Part of a small language model's weights.
Size: 19 layers, 2 heads of 32 (1 for keys and values), MLP 256 GELU, vocabulary 2048, 1.01M parameters.
Architecture: LayerNorm before each block, tied embeddings.
Training: 82M tokens, 4978 steps.
Each number is 128 + 32 x the weight over its row's rms, rounded and kept within 0 to 255. Layers, rows and columns count from 0. Numbers have three digits each. The size before them is the row's rms in percent of the matrix's.

# layer 4 attention value, 32x64, rms 0.0753, rows 0-31, columns 0-63
102:105149167171132134077104141144176169128144146159171151136138131137181117076163143173196115122165109153175139076143077179159158153124124124151132174163181113089162123138135052120113154178128096
100:087117176156125081180188171126155094098110147105103170148091103060067146150138090085147146128133114109111110173142122216145123147130150116166177112157132136111096163145180173121102130143103165
107:125194103148088200130187121158094049187193102144122153146122161128145150133142098133129053106138102124121167117181098150111138131138109140129109126119162129122142159091113122105040127131175140
095:163138131096167137164114179142119097133100124131104165130139093141132114133202080135189078149122133075123116096130130096154163109089207122108092150081094152086132079203126144104118139076085109
101:156176195138143133124106071110153116169128128120104168145164145171138103091128123118178138171109158189118160060087094153119105100176099116128082139107181155104167134051132150164142072130129105
102:141134081160130090070049147166112166143171146111105171149165087145086139099101107128064106122095178107107133144135093075135065131104104143227116138134135131136119136165102100135083133142130106
106:153135126125146107119124107099141100181167086171095188214097118150163148095185106128161167110127159093155118133149144139143139110108095091131133075129154124194087139076071162169085107127116178
094:104214094118070115122080119113197178126104067143097089166160119121106140144154105170120083116125112117165115107179130142094144084147130100146109150116106166166163201117075111126162119159116155
093:167085126095078111084096155104141140058120090141124192153085110138128118153158185088101142115154088128114170162087113110113175119155085144063085111132073092136147116183096108130089129154099108
097:116165128128145130174113199119149135169086139160111168122140169104153101105105158154158121163103108106189101117172100169136147097150154163142135094181150161172179156156186085181180142116076103
104:151214102183099112162137150122129129106076146098081146171127144110071085134155132169130171108182140128140148114152103149091135082054119150117120099093125075081153072139129181090129102142115110
096:168099126114144140126108116117047151113190193134165131123166143152128180106129134129127108161210171197066097130144115132086143124087111118141141101130155133146108055129103150110127094167073112
100:111120182108146070202164186168116113098150117132112087128105130131086102126195137079158156087126150144158119134151119102134116117170152148116133141064104124131113115140114031146188118088084144
096:138099158079101140148092090130136106190172101093104106136155107150126100115087148138090117109133196138110130115123130058102120165147222092131169137152103131096154100164163070125099174182117099
099:163113102140153142104169127128131115102173147133096113140147102091112118126167134151124048123102142116096078097045102129133081115121081084170094071151078114160101119146131102130132074114044082
101:114165102097144100129185139103072142093166195107137159144122119108144097151111120132156123205173168087138120152122149147131183120203112119056085108145137105141136150144119152114122150198139192
105:111083130148186154124138151093140063106175096141068127129126102135077190123114151151123104124082153151139092116154105158115143189100074137118146142083191083103164153100145134144140054162156162
105:150204191137121150125128113110088094144170060136097146114141142120109097124123194154113127161200157132114151124119124136122121172135137158017139131172111125117135174113157171183146154140147154
084:185119061118114088103143071135133139109104140119162140096122112158126078123099176160115100155123166144123109138062089132218127117147121122092165109156128171144088179131228116155132150129115145
121:094098113173150128100180113153135144168117108129087145132139142059180136118133090100131099078155210123114086103096126182130175126130107148175142159135149143107111156107195092086102158199161122
103:090113101116122180128097143154086118137105105092141096127144100174089162169106160134172164111121140155137154122052160139092147121116127153169199098120116108110131121035128117152097102049078158
106:120109151154126130103062179148199171128097139133159062107166109160141175117085153165119109199137127165128142156108124100174160126125142188068125148096142189146150118107150128129107085116190133
112:128136107139099170054178147162101169144099148105142085118043097148112075132077090139144124171083090177114104118081124072089126131145174123116116088108148129120077083148155102135161114125093147
111:152159130161100137118107080179116144144059104131128104043091145114103086158157161114102043104147130109070129105150176077119069184103122110117094137109154105148128107149113130120089143152161092
098:168144099058127159142118156030117131135142114121135094042118102079070075163086105104137093102147153112088106120116089119165117136145115102118176151127137102105151130129173151149128075123120072
095:114084137106087132179145146168115239097160094131126142151146140116114128084159081126092115166157153127153144135146183120148120126117156132128200072165116150145134136090137150125106209164120073
088:137132135162111074136156177108146120127103107112159089136109139098208119128112098122145131100100170144099094156189116105058093138157128129128056208096131075115063121108162136075114110134129094
092:115124102106169132142080219169172136107155087142119151143078138139082133133116137106131056163089177127109149108173136146095125123138073205131090097162124142116120165161109176092106124102074137
104:136119094142154122100123112156137098157169114101204129173138204168051167115128153174116134173160131142090119112143140119107173114096124059140119066190148148121167112163106116080151111114149095
092:157156121137123189124192136170111124140105097177139114159208162160169107122116136111217132134124154149125132128155136147113084158158167216125098075161126186113152173149123121149132153139097130
093:103108053159086162096140087082100109124133135143155077188067143145196127110099136142117171149087123126151165126162156127161176140078102137117166118144095144182154125135122167064147081102105119
087:159115087116108099162088072184096146066151097081133139105129105164146123111129113123135111093151056077100129148085165180137125081158178096131139114149224099104150130131149106169128116115136089